python train.py --num_attention_heads=6 --qk_norm=true --tie_word_embeddings=false --init="uniform" --decay_shape="pow"
Each number is 128 + 32 x the weight over its row's rms, rounded and kept within 0 to 255. Layers, rows and columns count from 0. Numbers have three digits each. The size before them is the row's rms in percent of the matrix's.

# layer 5 attention query, 576x576, rms 0.0532, rows 364-383, columns 0-71
112:100135132202179128172159110111094155142137097148162136141099117045116092174155140122135138138107151038115100144103090197167118087105136170114079100149112188130119109048109143112102103123097153144118057081110158131089
109:155168184082108193053163125150137115121161089181095143144087152151089148114055103130137107121117126115157138196138141112124138120105156107157132095058189109164179133171136198167113103143092112135196153112165115091128
106:122134091106107148118152187128145126111060177100216159171068135166187122150129183109141104148104147127139125139165107150114127195103176141152127147124171093095137125165152150188123181112127019114094148117123096121155
114:112145137169090151109156154088126170088128087116117120133144138102138073182162106139081203163117116112162138076133158071222099126122136193129131074136104153158124115123139119138112107105117088102120168164097131126108
106:138158112126118122169126090121052176090146156121148168156130111128131107098091126152090164179179087129127086131172103150156125104111180141140184158125153144131113115138129114175169133168159122122106150153129104074111
112:144104103166163058107067172103092125075166094146125158146119064096076139106119123118023096131125216127096136168173124084071114169145120130158139106150112161135109163127115111121118133044130189160143144147146159133151
108:115122131135122134120140146074098144100092178134152120149131160136121147101103090093074145100137179141133149102132113229147132078071116088111162160142111136156204190164073174117128097126127192117058073113091130138134
105:115097071108127144141130135149087092135097069149109115111069151138229116098128188168128135122072105217121161188122155120109138099168125133144176145157145168160148105143179121103097100100106145219076014096135161146107
105:165071117143082139091152098070150093113116121131078189102146128164057150160127147128111154133132123134127169160153103146224117153187097153100085141108073186059138163188125160113182143167101099134177119159139155148118
110:094134082108153131126102106232102135136124094142106108139137158135156144127064120153129123138108120093130112161145201152153167081142121078131125133095132158246150065089163126098137136082130062152103123108135166107138
110:129123114165089146098170132116150108137150154095094177135123041061074175085110142069072156112106123113119120095121164128150146120126079160142094169153131125144171101121091106156114144131097115153114162143141182139165
105:151123141111132084130192088144156158072135123108105091108092128150082167189144135150187089105154131140129119155157078134128116159200098110186112184096143113185124079212180157170085117097118150074140132127151154159154
099:157105139144125077107139121178155108151081158136129163119158054114119084109157161144202114069129135126155135133114182114087159072115082114096077108058135130057092122101133072127106144163123088139129112084120119120163
107:165151197113165108121148114089054119121124151104189149146126120118094075133176099160144151129161160119170069061117156076113178045109140139108130094143124132126143117044126145158096112085116137127127161098087126177151
105:153120125190158117151135145095119149142124150102128066111124068077135159124122171093109153102159107181155113078126127159139147144145084095130167109121100100111144149073171119110147086130110153179083138132149151136090
108:183127136125162156195174115129123116150173102147181125094100094104135136128147120154060085107133122113104107157092064120067120155139083196114164114166104115086095136084143196139120116102122069123174137145133106122071
101:095127131078124084079119135112071131150237118156120121122136108111144105157155086148170171111196150127098116183125147073086151131136137096129123129088114111202119156079072128122107161147118172081102150128154100147113
104:078076131129082122160105123134157115101098146183166112167145099061098153124085102113120138128179152120035115114092135165111128124091127099085175169168139177113197127205126121092128110166099103166183150118148071095113
106:058121106132092122145146060211144166072092028145143157073100134117166194093117138126133118102133125167160074142098099134124090121112121163093088129124139147079145136149112172133142124128116173147147196116102096122134
109:150119181078111150118173155116120096115117084097100087103152156133125055094096128117101135133157158115157148116162134169119133152166159171196159086142132058138119157117085098125097125127164130160151148103063135133109
# layer 5 attention key, 576x576, rms 0.0531, rows 364-383, columns 0-71
107:150176118152149071088131046143096165131107081107159146104120092097123128152144177096145140115111102064122070157056125138126115130123100159139100124132110128165163094115087083144103135128151124145162044112142163177114
108:133139136096124179138169156156132104132057136115128127094103115149068183113105126182109122113108114110124156151122120071113123144133147086148171171100219119087092164092112130164161125053154163077192156134182133139144
115:159144115157126164078097144124129140093119103049130177137108094140114117106104160093118168090148149133097135133226091150119086163092200125090140183130153138168161108183098109166139150089121101136129136086109135089184
122:131146154161095110109148156110142118100134079079158121104171184090124048143205108166074175137121137130142127100168155091159124140135140216119122071133125110155217104080179108126135060141153133129082141169068087154113
125:125148156145102035146107113130112111101138176132182183173153102120107103103115181144111101132116079186121114134090097122115111118163127146144135173167115191079106124101128089107176125129134107128097135095154117120091
128:146093132111144060090109136131156118157137073129116119069133119177113161076144132162121107135110173115121192123108139069124218138155119127069128149108098145176133111168113127094136125073137110209187102117110122093141
125:142134150145092113116154147105157112147068129130116092142150135145141116105096108109054137068156165135125146119151097123109129137155099052120084148103114117149179156129105150125115108111110165100051070179137142123168
124:118116117180108118162138085146134146137119149174105157140081105125167147112097154214144139127064148173085171097091121154046156152186200165103150182203131115132123095122171121091125110160123163203061084166149155123135
130:134090108120065150116137062135144115140109096158113148150117147133079130160119199196099124112141139192116224175168136123184138165167143145134146120118129130107150155080114125133136149125120162111176152117133131086171
133:124089118144131115104140126130097127135183130108186117124140169162095098093080135146060165155150078096058129136172167173156171101112161156148123163129086154255155055099137098086149162101137115129093144113122172162114
132:129115135101092128090191109134156103162128157067087084081057161048099194082136098092094142093122098093156117113114168138146126170110043164120124136143080094136120109139070124124097118124079155115072172122185159153159
127:172106148171104107123173075139163132097129141166145131135086093141153149150123096131176169113159164087148116110128104079086115163120076169109122223121070067187101115178142199159179109101103139087121115136170169105146
141:163079166117128042141142104129135140135116167129106149077175051167131111129138172174141130035141157162141120114079123120069117054091105139099147125090132101002039137096156069184126134195127128149152156114121122094154
140:148160219122141126125151101129124131132074129130134119156127143101117116145130076105180167116124155119147066107084110104107148110067242086114122098102153135129147103044123133118145096107115142112123183049109148174202
133:119110179111143152116147158093104114144070143093061093112120111117114148143125175071123132029125103154135158106097161087133119114110138163148136098153109104107120065066127108185120108113157105166088181158104145145119
129:130203116128128162154185087138122119161110081136138127150114108095139142133099118128156118164121085113136143157111097169068134143134130156132146125118159134105117157068131130070106087113085156130155152134145134110109
131:113144117106097068086105059126124163137172136098129145124132096141109109108089091148162126129125127142072113127118215123117108151169105091108176153142120141218202156096153124144127159163183187115109151131089110145121
134:102114109073149093181101135125131123098110125173128164181124129102122112126140073142167162100145143155082119139088165147116142075042117056077116175179155150093194145151120214083138119140122116104187101148118076101118
145:083134144099096119107095059122147126110101104162149180125130129102141160100156156125165136129105128155150123197088130120064108178078194091099118154169137165097092115152154116124143134094112203179124180082125097073135
133:097111164093133145123162126123166151144112097100079150145114134099124090145104139118119148141187163088159162117160139191121134193155082185142195094137101145125164144094104074136134112188152102106140139101099121141076
# layer 5 attention value, 576x576, rms 0.0579, rows 288-363, columns 0-71
095:135150120137185098100173118161106117121112084151112141143100059160157132215127191123144069092088084123129106133124096121127139080165171122147082123150099212122172114126130174152152174173112170072127155087152090106131
096:133112138154195117111112086157139140066128151124128146123163143138165110106181127122201124117142124182131152103063147105113117139062118114127191112226142072102124097102108145057125149093147158108139135154088159133122
096:110090117173084088178180116115112122118108144125114126122140083124084148166072087102116155076142150073096145142120138165117122165117164095094156108175148117091103157100134085141126179140142121085123131117157115163093
099:131157102175114122137098150177129112074129107186093091056118131134096152126132149147070096161140175113113159123134136120192146125095127136110109165171152137090170108091146184117085121189120152160082145150136127121117
094:093132085114086131126158105064120070155163136147112089132132164133111134123159062118065145154143118165105126155104206140132129154125122155109167172105154127118145081152053125112145133143108128111103138115105167073120
095:089145175150099121188136113096104087103150145126099124110141132106134096148082131107151084148112181087130124113072101099083103116110159079106109088063122112144147188166126179136165132136110155160104143148100059146125
096:102142156093184196039044088099085147113162131141137110095120122122136126119131125073106122154125094154122108131082139097137126111111199208129148100156130121102166112080116113084181146141100123130185179139140127118176
100:111108121157120106128137173126130141112129130139135138136088141186127101185179154162198129138101181097209111146150128146128125121104151085087138099152126087118096112180121093137096077085134095129109140111153082151102
099:143131146093109121124130153106116109066129126182104103096091052150194121069125129094068138096139146128121167100134140110133160110091121140098175061157116068109158142132147172145115068142171096067144141158122059147149
094:167128104112139188114107106180095090119143078171148141117148150169135146040138130080105149160158194103140102119127124123100134083164158116100149166142089109128091112093113151176157080154123152117159096098117075110170
096:161107164141151129152128214115066154099080190142139143102098165183189134095094133091095127129154072101069146097113151129091181113070174107119131120150116078137199155134117099124198136180104120112130133118128146123151
100:138121107081106100125149122106082107186170151084106127120159162082135101110098116097093106161146123096110120127186152134112134095124123180151145106129127059125095157105148142146092118173103162130158078131146143079166
100:170117108123109180137157168112133228103135126105120089170153175165104127115136097102076172149121185192096133099143151115113083158154086163160120101149083144074072102177151108124188114094082143128148125138144170119117
100:101123162192174073134120114102205091073111096142129180096126126046136101122187146079121095143140136065140100167167135109106101139116132157122083130081116123146145189067107173152133084192111026209074109149154104029115
098:142058132113212097101138087116177147117117161198131140084152125083111186110109203141128144128033152089142216109135147110078086111116113109157072133159100113108112111114129119134156147117161164095114101070114163078090
099:114133169187135166084146113169110158101198103102163148148083186141105135152176179126081090150158136144067142098116138136159117141127151160147180144126135176190134174171087099070144133123150085142158154163086101113124
096:114122150115151141128148088085116190050132149114117142170147124152058152157127082161128204117162100133144109095066130172183143098118122170124155130135120150126074123134130201166120138134113122115135188118101111123114
097:159155104134145082152102155138155158099110063180133116095100152130101148098136111145087171157158150107129121144155162157125104087133098116121115161150167159077094123187130138106096123095110123156113128145130127129126
098:133142157147107129135155132015181116105168062127101082121108147117136143142143119061152114147139128119161094150112180127101079109104173078141151181093048111122142161180142165131120145122120096161145144133184071133097
096:113093116124148179141147115123159180132099115103161153136053093124115102179207128187113176128160161151090159126111129137149155082172141170096119076080139141177128132135100145116172117132140121138143119135109152167163
099:097095199115109145137144118085115087111105157102139148109080164135190139117100170105134152131206127119126170102128094104141086093095095060123172167138166149125142109086113209182139136173104140135137092217112154062106
095:187131138097156144150136158119143130110137175117096154175090133120051144167124094082102130153142131126120118061161129157142126090108183127133123177119157163126091076157184166125090113168182122115092121111194068106161
096:123164141173131099070068152182147067170170168090131110189111119088086110105155071092145148133110081074169073162230128188082084171106105174126153152157132131145118211061073136097164091159131142140148110152098131208114
095:181107091109145146138156143162126147184104155185149094157205164097141117097115093140066138104144100177127131147165111215131177088179176173155118072113153135125129170192170135155107094106131139149176124125142167145163
094:103153128148183079109164135128172113118132103100138174210161063193123131131163106129116122113082133122178113125105120173110160078157153148152135129128124144141104139123162160172069120131149107101141094134112147133117
096:070151176177098143148098142165105074169124130118101120145179156065151159162085098119137158155131152126116153165138143193105130077194119113119079095142055126109137120093154168105182094139117099110120088096105101160158
096:115154093128139089130115118137062070138122132198151113132084169158116151120151074096104117144161080094136132118069178161132136137143149113180160119148094142166141208148160182100120130094140166157177130170095112130128
095:085166140131174091111129140034147154120103143123090168170114092098124153218137092113130160106170097126106057118103092135121079137117123157139096089177123134145128091126148103123120143083138162130112149060159148179081
100:121131157136146146188116071080091116148174119089076142116079118114180146162110096133111214144131099085089132177199111135147108140175103146127116114160159137173165130101143174128159092121139113160176167082142175115146
094:075100126134132181154093127227148160121095153104138164149137122133147154172118119065174152107221121121084147112154169115208120138107089179153138138141096163111126118076177081128133081110108106149164079182144152116149
095:136079136045106191097106155095142099219100069108139123132155164153082080095117131093118147061139168082080131127122187166119086103093145096154133144133151147152095153128134131141148121080172166094120098139111129130139
094:094111168129114143098160099155164117106175134113130109122143081192127113163090121125112153128142192139133104186172149122089134141207137092126116121185157145144180103133153123115100157102200167140129143123125202107100
094:159144155139116115041117144225153126113146048127146088135147152149114126095133069134128103153134102135060110162099159105179148140096123097078142155109187133069160102132124127124107143105096125102187149126169174149086
095:122170171156140127101107167138121150146181112107119129168101117133159099141134131106161090104116166109098097135088138152140119131151156145075118181148139141171121105115103123095067139117073170190098096144160129128142
096:141119071086186123168113106129151173100134159203158080089116192152110143149146168152110109122127175143121088134078156146173131154173108135131137160119128128095168120112101127188110163088108165119182088155188177152143
092:170145116165105142145081141115155161134128095129095117141147097142204103192133157144140164138142078157127157158104117134130154136135145131128094090136151136150126184116157139209131126072086116079137155151073094123161
095:105112091141112139171148102171088150096098148098129079127156064129077175134147096151090119113133165109179170123121120085180153137090181075129188152152128062157146162168101069098123155128148152204139095147155189072098
096:145087096133145181128140117215123116064142087170186145154146100125117156159191082139184131114162119114135111107133151135180064058121136138093115122205148141107092145154123112133188147090092091139148119169098089076123
101:106162098111151184120156087092087143081135095111179143106088153147104165126146131072119135152055105178128183118141144139142106115197131078172190172149152161106097160138147110154102157172120106156094144159108143128182
097:098090134107093132151120126172176140131120071182110154172166155106107048107112118158087169157145084078108191106112155144099085160121151169126068083087129156065095148098113141161198106125086108132120057132102146084150
095:133120099092122135108110099104085068178155150121132143118144143173165132137103083162132124111158124117138170111110129127135100158119069127125090131097111073104127126134181137129153061152155125171135163113140108122152
099:149151155122087102120102072223185176090097178138133154135109127165111135156208141093098143137119098118097158142121153150109114136095139117128088169126121068103177191139128156136172111189124142155129156085123161129090
092:134096119196111090151007121193086074108100154146078154063142134116119121144114031103122105134115162118124120126199130128104091100122136095118143136105087130128162153106121151117238110155130113155114131129122131079076
094:108079127109140156087130134112141115145138100135136106093153149172126185118119090117156126101137120157116136189115068126121044120136136144106189163000157059110158153134136141108126135159131122065075159112116147157107
095:124171089136142142169124104156133132153108132101131126116108149183095159099112072168115143093178188096129108122104072111099138147117101100114134130105133066113126133148148106114121142112137129105095144118095092167149
096:099102133116154149087153141109173113102092105116128108080107104155095104102179086147053107154114147046117124131134118123103096100104113160145159167147121098144081158128087125117145186140092098124130123195119114151126
092:060157154159144133159136099146138114141124038154136075167128171177102148165146114094124116119165041105120147140202120109094158117132139111101132161074129144099187131148162094198215139110122073187101102085078095141165
100:096094148114127153176131124140127125111103127045129148115181143162090119128130095107118165174162130140173128159160153112131124166135115128133170160180131148091110161144110105113106171111088118170114090159097124146117
097:100155099119150162128150140140148127098107201125130176174140118124146058146117146110152121130108151182081118097091073123161101144103138159173067092150182155108115130102146042117061101146198137148128168136124096152138
096:130098085137089086128128088170137146165132072152217150099154156146167134087130097162113130109145122162071123084092106125212216132117109167081102151083050117135117090142100065151145183148133140136165106133149131189117
095:129113126104114188196114091099142162101120152131139130144149124124041078080095124080106111140131178125058041108114134115110128109113118140068114115023049122139094130175176089118100150117105144144156138128137143110082
096:111080128216116153139136140112141099119124135148089151102130096114177098158118135133101121099095169094128167107165116103130029162085156094146110068144090137117128169137162170142163164114141093112103171151192166166124
101:155112137097159172139140171204148179157145120080100087169126147183186088139125135147102170123160151123158160113070112160106116095140130117123141147120106169056115094082119161117163147126118090157124176153085119138105
097:165145117099123134130115082174107163167149043116181143167042128105075120134091143091122121134092139181093088169133177155128131140186146036153121117142079085116133180179078133121087160158166102111114102172101138061111
094:113141092073107103108090124116149156126127176061116158117146143104101149198091134144099125148126124131187122083101096164102132133129094115139178145105126156096106172123113161185174135105121129140117107097173128167158
099:125106105147165154141146145128233103124095118119110187135142169145140141128124147133105174137176129111073136117188088059201147083138112096183043143152151074129105107110096122126129088174116165075130126058138123115100
095:117109137143144104073228165134123146202119174125111167147084134072123156116130064102148108171144117101097107157144137083150159087138130134111144109145149166113126135205100051161121158094104134137113127148140115134129
097:113136145086159135137110112010213141172114073121145155114133187157180080081113119080169138103097086099109185135103170169112140110125141130158097182161116152131152097125118146112129105169151140123129107087098101088149
097:191162096123104188076094063149166134127116120101057160115082145164122148106137099120132141160138131129112136131155097184114162168154062095054198126120184115137178132133132100144136156146173123125129151142161136103101
099:120081147148126147110146132161084058157108138143109151122105137138181154097158067135175169107113118145050114117140150137126116133130138087071088086093115078102096112088070148141128125152145134146135148162180124120103
095:115135144102127104124167135177163151053094110092213119146121176077127076187165165181152100137152147107127175120125167106118123099118140129143111122129082131122081123115128081131125088074059105152172121193090107129151
101:136138176135153159181154136172123119122093208109117084144159118129127145093140210152153079124204104165098137085112111122101084093125096097082117157110052138120095152122096105129195116059126102105124145089127113176136
095:123152087086160123145116155170150127116112132126133093118141190160094095134145070068114096127093168108058139157133114112082138086088135126183139153133141130175128155105150101190083124147150122146147123187071151138130
097:107114144117167136146133140095132114053092151168129132149132107137087141077117135186113180095132181146154131105093139146113147118092205116134142161139123119105162126124145088142131117114142115069156138190092179136126
098:164151171186122117124195134090118158074092137074157129104147156153127084075194122174137153142225077153083106134088075080078126124161117148078143118147149124113124097148168107129103120129156135147074156135138091144113
100:150160125149129121124142102134194153137176181147130164123085129088087123112110168109124144129088077095169159145158112084118134118101140188175104156083181105082140114142156159075131149144090115109168113137084147084124
097:131114159153164156212178101156071098065125106197132144167137138184098153088127136062162120164119130083101098132135147164156111114101129150149116191089112130130147131127138188085120120170135066094067170127176192202186
095:143123141168103130103122131121111113129082102151117138124147114125184060112146120138115146158138094148189097119084138115199138108141132125151146066119105163139176155162101109154174084169080122129176150064105160135124
099:136107087152166141095116097199163171160144131069159108155129176173074134141111129102161187092098170164143134119126105059131109162076108144132091169168144123127149111171132149106207132074157087080161116118111102108097
099:104072182109135148119145136179103130133100090168146095097164155169221148063098133155154132099093122121105120140141119102103120171121146096167126160152101117132112131118134107134134078094127105147075187145133113106120
096:130166101102128129115129121166122141136118117114072066189058144112117074121131117104142101077126170114164106081153161128133108085146155146137161104068090143139168124161137119106178077157152123112167073090167153155120
098:121150157163109149101081122164138135103157119154144098130130109157134131146085051127066084106152118139109112094122098134128165106096122078142152083178134122079128096156171121153149088151111138135110147130085107112119
095:135158134165169131153029172214142201068114132118157140139131145087170128140157140143116219192128109097163119155108092124125135118225102108152181127074112125111109128164050154127077118085152179114122090191122122109090
093:152160143149166131130131046179144137111128122178143130146104105107083145124120120120081143134152143124170118158113124100080118106143133148119163106083102141135115100151088148115139158123146122094129106079110117129147
101:106133118070126162172160120142085121133129110062080184109145155152153199132096161142127178113099051144091048074109117093208132162109125086142149146136130153129115172130097156103086092194140108137160096164130181099146
097:154115214093137143075105130093149154139132136144138159104130168166138147087241097109110113119134103102092136149170186099161188141106137124177160180122112131146133107179092148078056102117074131130121108096127099163201
# layer 5 attention output (transposed), 576x576, rms 0.0491, rows 288-363, columns 0-71
097:160132144180085158141151180089079130092098107128126149119137169157103101171129131104151182166125170058094211095107155114141153093155137205107153140142108124034143151108095139101152102075131142135137145136142154142102
098:166119126134059133106107120255151130109135163126113118118127129111083153129138071129158212168149099163149165137156107092125114093125213184110100149113120083144156118167176155117172185167126116184122153121118073157116
098:174108108111124197169146127163123152127104116104097100146131150114104162087161087164145140177104129121069127177064112090126130134122177106099099140128108107096124151141181112092136139103172055153111108123130124103128
102:192162159141176114136118184156156176136151145141232144088154171132121124150165114121118088069134083143112070113108077145157084153201112164137103175108115148143157150130132156174127141111098152110185137160164165079129
095:161175141100138095173119209126144170095142115143112181118087101108133164116114134108134076128127136126168172177131156128068091095113144091179113123113119102208162133140130171078210110175152145124126121098144145113140
097:144143136127117073121114086146129097176137133095112128074090138157144174116145124059102144146088134168076117145147112105136148124135117147093141133155115128079131137131109068106141108078147137129151119155072106130126
099:131115049112108163162138092184144107098100112149107115141096200156075106095134166153155137137130205153108173097179162143109124127116146114178155077130126072164102124151103115121175131121144107180122141136157129113068
101:134144119085138164117150117102153124143112097126139132086126154067112091110127091114091146140118132123139144147091099132064110111162170098122092123105142188078109155123144130138171127149130208106129165150094120152129
099:064061085115134131095097114129162081165165167136187126123149128160130102105140091122109160077155143085191141089134091125092068175095105129108093101118165166150152143129160117133161113138132158180122139130094185150143
098:118124180131058139151167105118109093134131137141149127131144105125155129120119162146110163118119083153150136124081108164093118126116093151159088135135157142107130150158148127131150193086092131131121137171089173130048
100:098114118082165133116149167168151090102140134184131115135138129132159087148115108101218158147156144109097077143077081123162133115064095181093108121154154145133081121105130097134130140148085131125082182150084107067138
100:162140127125152155112132150180141100195083129134107115166176124155123184087138139110126125173075135140207154153101130096085117134153138110081083143149164135143115129176084105125165143151102124120065086107216116126118
101:157179088152116173108177087106203202162138077133206118112150166044101132139137105137138092165154148178075156133162129030077130137148159132138132157104114087192109087157095179136066111147139067103120114180093126125141
100:140125136154088125093104162165130148157139116116101096088118114099120114094123143117125094128130140130166132120139114115103138116148109122116124121143139116084071112125116071027182145114122178193159175075080121175206
099:132099120177112119131134118127135101086103132156112060111121166121127139120139093112170195192167068149093050149130255077148124112120152154153152141110102148137103086108143148133099125054147142093078113126157162170162
095:118104121130167162133131120102187025100149093097062116147139159097138138118099132172123142112085083121175125172203143173106130109158169118113155128143134144118103145115185127185107173108184090100118089109121095156135
103:132117127092155091086110151148161138095164183191133148120090102089092175131044188129095148111157109080108213134089149131109184115111136131087105111099158086143164139165195140084096107112101165124126107170086103128124
099:143180138140156157113130188080144107152121197127081159148122081152093152163110113157125125149159143133158094149098193100169108168105169071121176138109142082163183070053137129110157101118092137114197165154098124153161
098:130107108106120178142146118122100079186138196110164156118049083129072119101141160180128095112110088093141215099136112129121127112129115191138145149066081151177157115187114162132141166097100113178086149185189123094101
099:124144137127073139093134171020089056150163137122087127147152126122116195102132097128156146144153127116138083091128178151089111130095083080174191146182150184155093137145108110139076097114181076108124099092125181185135
102:128103084094164137100058087198146107109106104142151117176115135183085121088098128113146124171083151129138089134157133093169130087124180112126109110172083114182155151124145107185103126071071133160106095154142129189171
096:131089155144230097058128088095131135090134111138160139081149126134135137140171098195137079082125051141138137155150184115157118142170175100129086151103156175128175160105124083083112135130130155091126151113110152168140
097:153143155132107106156099101120149113099094090151124142128141101130124146102153179164150140153216143133195162152093097163101113151051133132172117113101129137124161086135074094126117102140108130168164125116124109077147
099:176159167113180156089146098063074100131129109122137124149102106158161176189103169104098148098117134161082127124126156116100084097089155090110132139141130158116176128104113130121123151181198154121153128090179137090151
099:075114095093168152142133132051156162134112122108129112079116101136169089090120148125051139125138138143104146126052158097084129085148090156077169148176086135171137116110118157171094083178122084097096174091134099153152
098:136091085095098129127136093185146119107174146168106149117109149123098116155115142163070133111182179145102112097192124120189149159098158166101185142098084162064090056136147050121122064147158084140136155178173082142126
099:119090137154120089166176147106183128100188115103098104173143056118121138132173122120137076167138160169171155121100153152148135097113085154106047157108095118127102149149166122152091146173092181108119143104190119145178
096:172115163151112153124151138088167083085134070076126166113121125140062092147162120133097097116115069163075120123185132184112104107176123157084103091096117195134103151119144121093134111158119097118153109131057129123052
100:138087132136199102059078143179125166147104118131175152144127141202155143141148164134145136049098142162161121090086139111107164189150143166132144177161112099111163080109138118170164074132092060143079111080145081107110
096:122161143106171180145133175076128139109110130164095088075123076156141118138164131078103133137045111134129054161112110140060140158065131076117114134155157181131094144196140103031099124129166124151113124088155158188147
100:083178107107114142169098110125111174117124209073136105134136140166132200086143207133134090167134084092076119095159085080148156094132150155152123158100110143117163133167119161134195118172110151135132157169131100098129
097:138125175163083088145137164155100153179136116075094166072126112169101134128152175156115147166128138128158147129149110114128133124124152134132115123110118148136111098122160113117098067124182088132132130101120141140081
097:101100132155153128094156141089133148124105114123121201094124152107232062166170099106148100104092121140147116080103155171155150102157166123109163153123136142102097149183111127142196170126132140073183142157140109108141
098:141074141200134202153162104208147127144182180165135081105111096134144139150086123104142131131082144151169160106108154166153152128090119154191122090166130139085179168128092141105164108074146119136161155108083103096133
097:070163143163064197135138086132154105127093099130106117129133147137143088180112125122172149155123137172188157178166099135139161130141107114136175126196103143147126106128111194126149150160206114127118166101093204110112
092:040145191095105228137087150207112144097135052117151062120133107176113157095115096079134124130156110069086110080179092099108125162156111103077123150143076126197100133185097137109113058125105118091063133120143148101120
098:144153154169201161181131085107104079174148140093070068115135144094122111100160132114148083108157104115117143152123087109163125119087119151152135102140111097156097078113153135112160101100141121155124120133110113120113
097:158156186119098132146134131089098106155132137084156077166163074130184119106142169116076045121140190158111150148124148155088116138197139088149139189123100123203137051200136152127161115109121135081101146122149166118126
106:161115149111114108131112120099142141156096196137159122126150059082125137152195101119123107131123144187066117115180144131102177172100134122135140113166167161095152168115080139132140102106100141126174117136118127140101
098:101111166129171145123074118155110169097156109116129174104120117121174128158118154115108132134122126079057067142135147159099132157101099130096107158101148110113091118093147166163125146133138097111091111126129056158146
097:099117132141140153134187102070118085151161109101118111123080129112193126112087118183102190144126158108105097141157155153198104119103138093140130109139119130071138141138131134160107150119181136117186113131131145108096
099:139045091089130126169128149088134109088135120151134029133090097140107106127093073128169096141135167139132113137172131115122085102092143166090117130142139137179104101076146151115115136095194108177151149109135089097104
096:149129165151142101126153108115108106174132141146146175116122155138115113143186181116101137105071172130129149154109124100156128099128114146124152153092146187099115125141101174132161080124132160150055144109219193091153
097:152127107147117158127143077161126085132162122177220213098132097091145148154116172079143175151135121072179101138154126086129133089183054142098109108145183133099147171105129149114096132095040113150155064149216119148101
097:170134115138112148085168188231100097103138100143097118166103124121105158167217167157184123167119119132153097148121094068043104132172123145157149093121115125134117132120147172166082085179124156164143131137172109142087
100:119156114115103128153140131121190164126193143114109106122103147139125130129170154102085148050041147114170109123129080152081116120152067123126160061130159144158164144105128113083179135201118113103137147165163121098150
094:149078139145132123162085180098103127200134126126161203088099146109123107118135071159104119170156094120096109129130144142145117149141104161129163083133128125170041135207052053093139163136124128127159080108153109134148
100:079188094113120129114157097107197124142152122124116170138157136068129103137113149097126094106112079115140133086114187067175068137111103117171110111083089167153154103098114079161100180097153135139159156178145141076092
097:100187152114146147180117108151128158184132084119164159160090150223157113161148076099151160092054119103117115173115069121097117098148174131101133172111120141133192159164111180136125163168098114091130112118097174096053
096:146076122135113155108105121150121124098101155131112122118069179128139133175112148110127139127112099167132082160114141109096146192130090089182107213068140138074165132146132123123155088168164138085149144177113126179123
097:092090129113093101109179105103130110126081121137080134132108110152158171140025135129103187162109116124081159130117119189156113160151102110177143118143113133160090156121175150076136066134167135134112125159106174102132
098:186115127159144108109139145135139106130198166167152091083129127126191112125145083117106099125116130130117134149114189141132112056094127093163173141128122164179096113149132121084149124132083158157157191145102071149108
106:113116113080128144174137088137096115125114138166210161118108105124102076144089063130084139101099177155093120122158087138068129201122047167143187134171071163129118131119101169118087089081079142109138093198139114128115
102:116106119121117128153129171083133145069140184088089113128169146168174123127201147155186152170098157184131082122099161168129140110105143086118103104118133084129126113110109137153168105125123113093181099137159153111112
093:106154079157124074115155148172127088095148114141121154191160178107171161139150127115121135042161160140125129124144093147080169134141159173160156221105146182146117140123159146097116095132122081123138136179164141119030
097:123085090163123130096045124108090110121138147159019066166132132126143120186077087060063088120066089103159152161121120160126158130105192102149198092165094161152118170140066081079155069128065139146067129164081136158107
095:182055146153105152159125070016096111130153168102117122177149108112137129102100114099107178100143114172105106097099077073116159123094112084173085132152041076089177090087133195154128132052130114142105145154099179150161
100:072092165120109071095106126132163145135066147135110122151129130140139157089103151184143116133093139174109077127123130101080103147120088144089138137083133131161166193145135149117113136111107086155102155115117215144110
099:151101103119143086171117152124144077051084139114128157087124148139145109136089151130146074168096129112088068101162200115145087151144101089157102142104104113127090080200111125153186097092110086108125123083143142154150
100:133076111078119087144180100091123129046150121143136127208121096159080073191117087106134139144110159080128100136101072142132102095167118170119183126143122160142143143148117130112134109155100115121131094162087112133149
099:093159117178112119119092110134175113127130176110093165136137131162123113143066174077161180163105141149079099156136146174142106167147154062126119170081121167124101127134114116124120131193155127148140091148143110138112
100:093070134134165157141038116020072063132131132134115150163174144161066103129142153116125136143126173168112153111140164176110064128115054092136154172181114134078094147131127161151108150095106099134184118127144098132154
098:090153137073084100120147116084117122121149147208158096149074138149071102163120126158150197133149064132101168127091105123142101102106120142144153066089157121070153125086126146158127081164131117149097141154149115130205
099:153123110126092186125130070109124134128157148148112132198130079140132172128115128141114126086140148126138160183120115149099116100135181174097139139148143154124159103097174134148092147044122136134124100090064145112128
100:108118080092126159123151138194150111111129115122132112107129127141171092103141077129066145131119128105097134112154116203084086130177111110144160089101126126096086127098179068169107163128136104131162132125151142139099
102:110173053150117100127114137177064115071169091123062132130123081122169133162126109099117157143060158090177106082120089122126140099123085177111097200170121074140141124172151045153127177084114115138160110148128117143088
097:112104087116085104108090181150148027091110159147110135116072079093097099088140101128066153158161126130092121124069169096145161110141155160125082149131085111073134171121124102162147045086111130147134086155165090111095
098:150109113130131100157114169107083150127154117147143140133153116158114122137132156040158142075147157139115111127107076133126108140077121128117090166114105136173153156116102153143119153127158189137155221156115132119156
102:107139152128112147191174116141162129115133132094175097128109115107170157152153161172178087157113144115101168118112119099089172173101140022108148074087114112119172122108119149155107143139140104146171135152114131089152
098:218124071105157135125124059038166107159090127094111166162091199126089109070166167087088183151104206156177140135165137159147117105134099101070113153113107110153120194131181132172105155155105067177120129060092089149130
096:120162165141138164167138131153087124106109176190115118162104147106144172107090097134101175159117099175089087169176165156160095168136077111166098134088156101114080141150135156175173127151131116160117126126134127107158
097:119136110101161111116100121087191047120127131045177157126111164120144164134170103085158124131141172156133113123128063116172095099134130124115119148081124231127160134092140138161112085094212130145094196098123132124114
093:146143117067123139094123068094105081091182207111100129093138150090103090133154139107151194091116142171112111123151120112129150094112125115145128142159124143184099079128134111141107124127107135111125109080093151094114
096:156108092166099121145086117102104127122120155149102134130126124088148126101138170163080230232043060170105144098166130227128134168097087131168116135137169153139127180165196129099190130174129159113107123108071145111133
104:149126106110173080166208127107132090118120137137161079131087146105086109083112141130179127122166104099107112148150147205158133110097093086054098167110090120107176071120163090141121080139138154168132061108090100141062
098:130111113151138136206132081150102158054160214187127138073180130058131172081091095147120169123127110163192160206135128109100127093106168172124180077156095129133161126117121123118102091168171143110157116116164088140141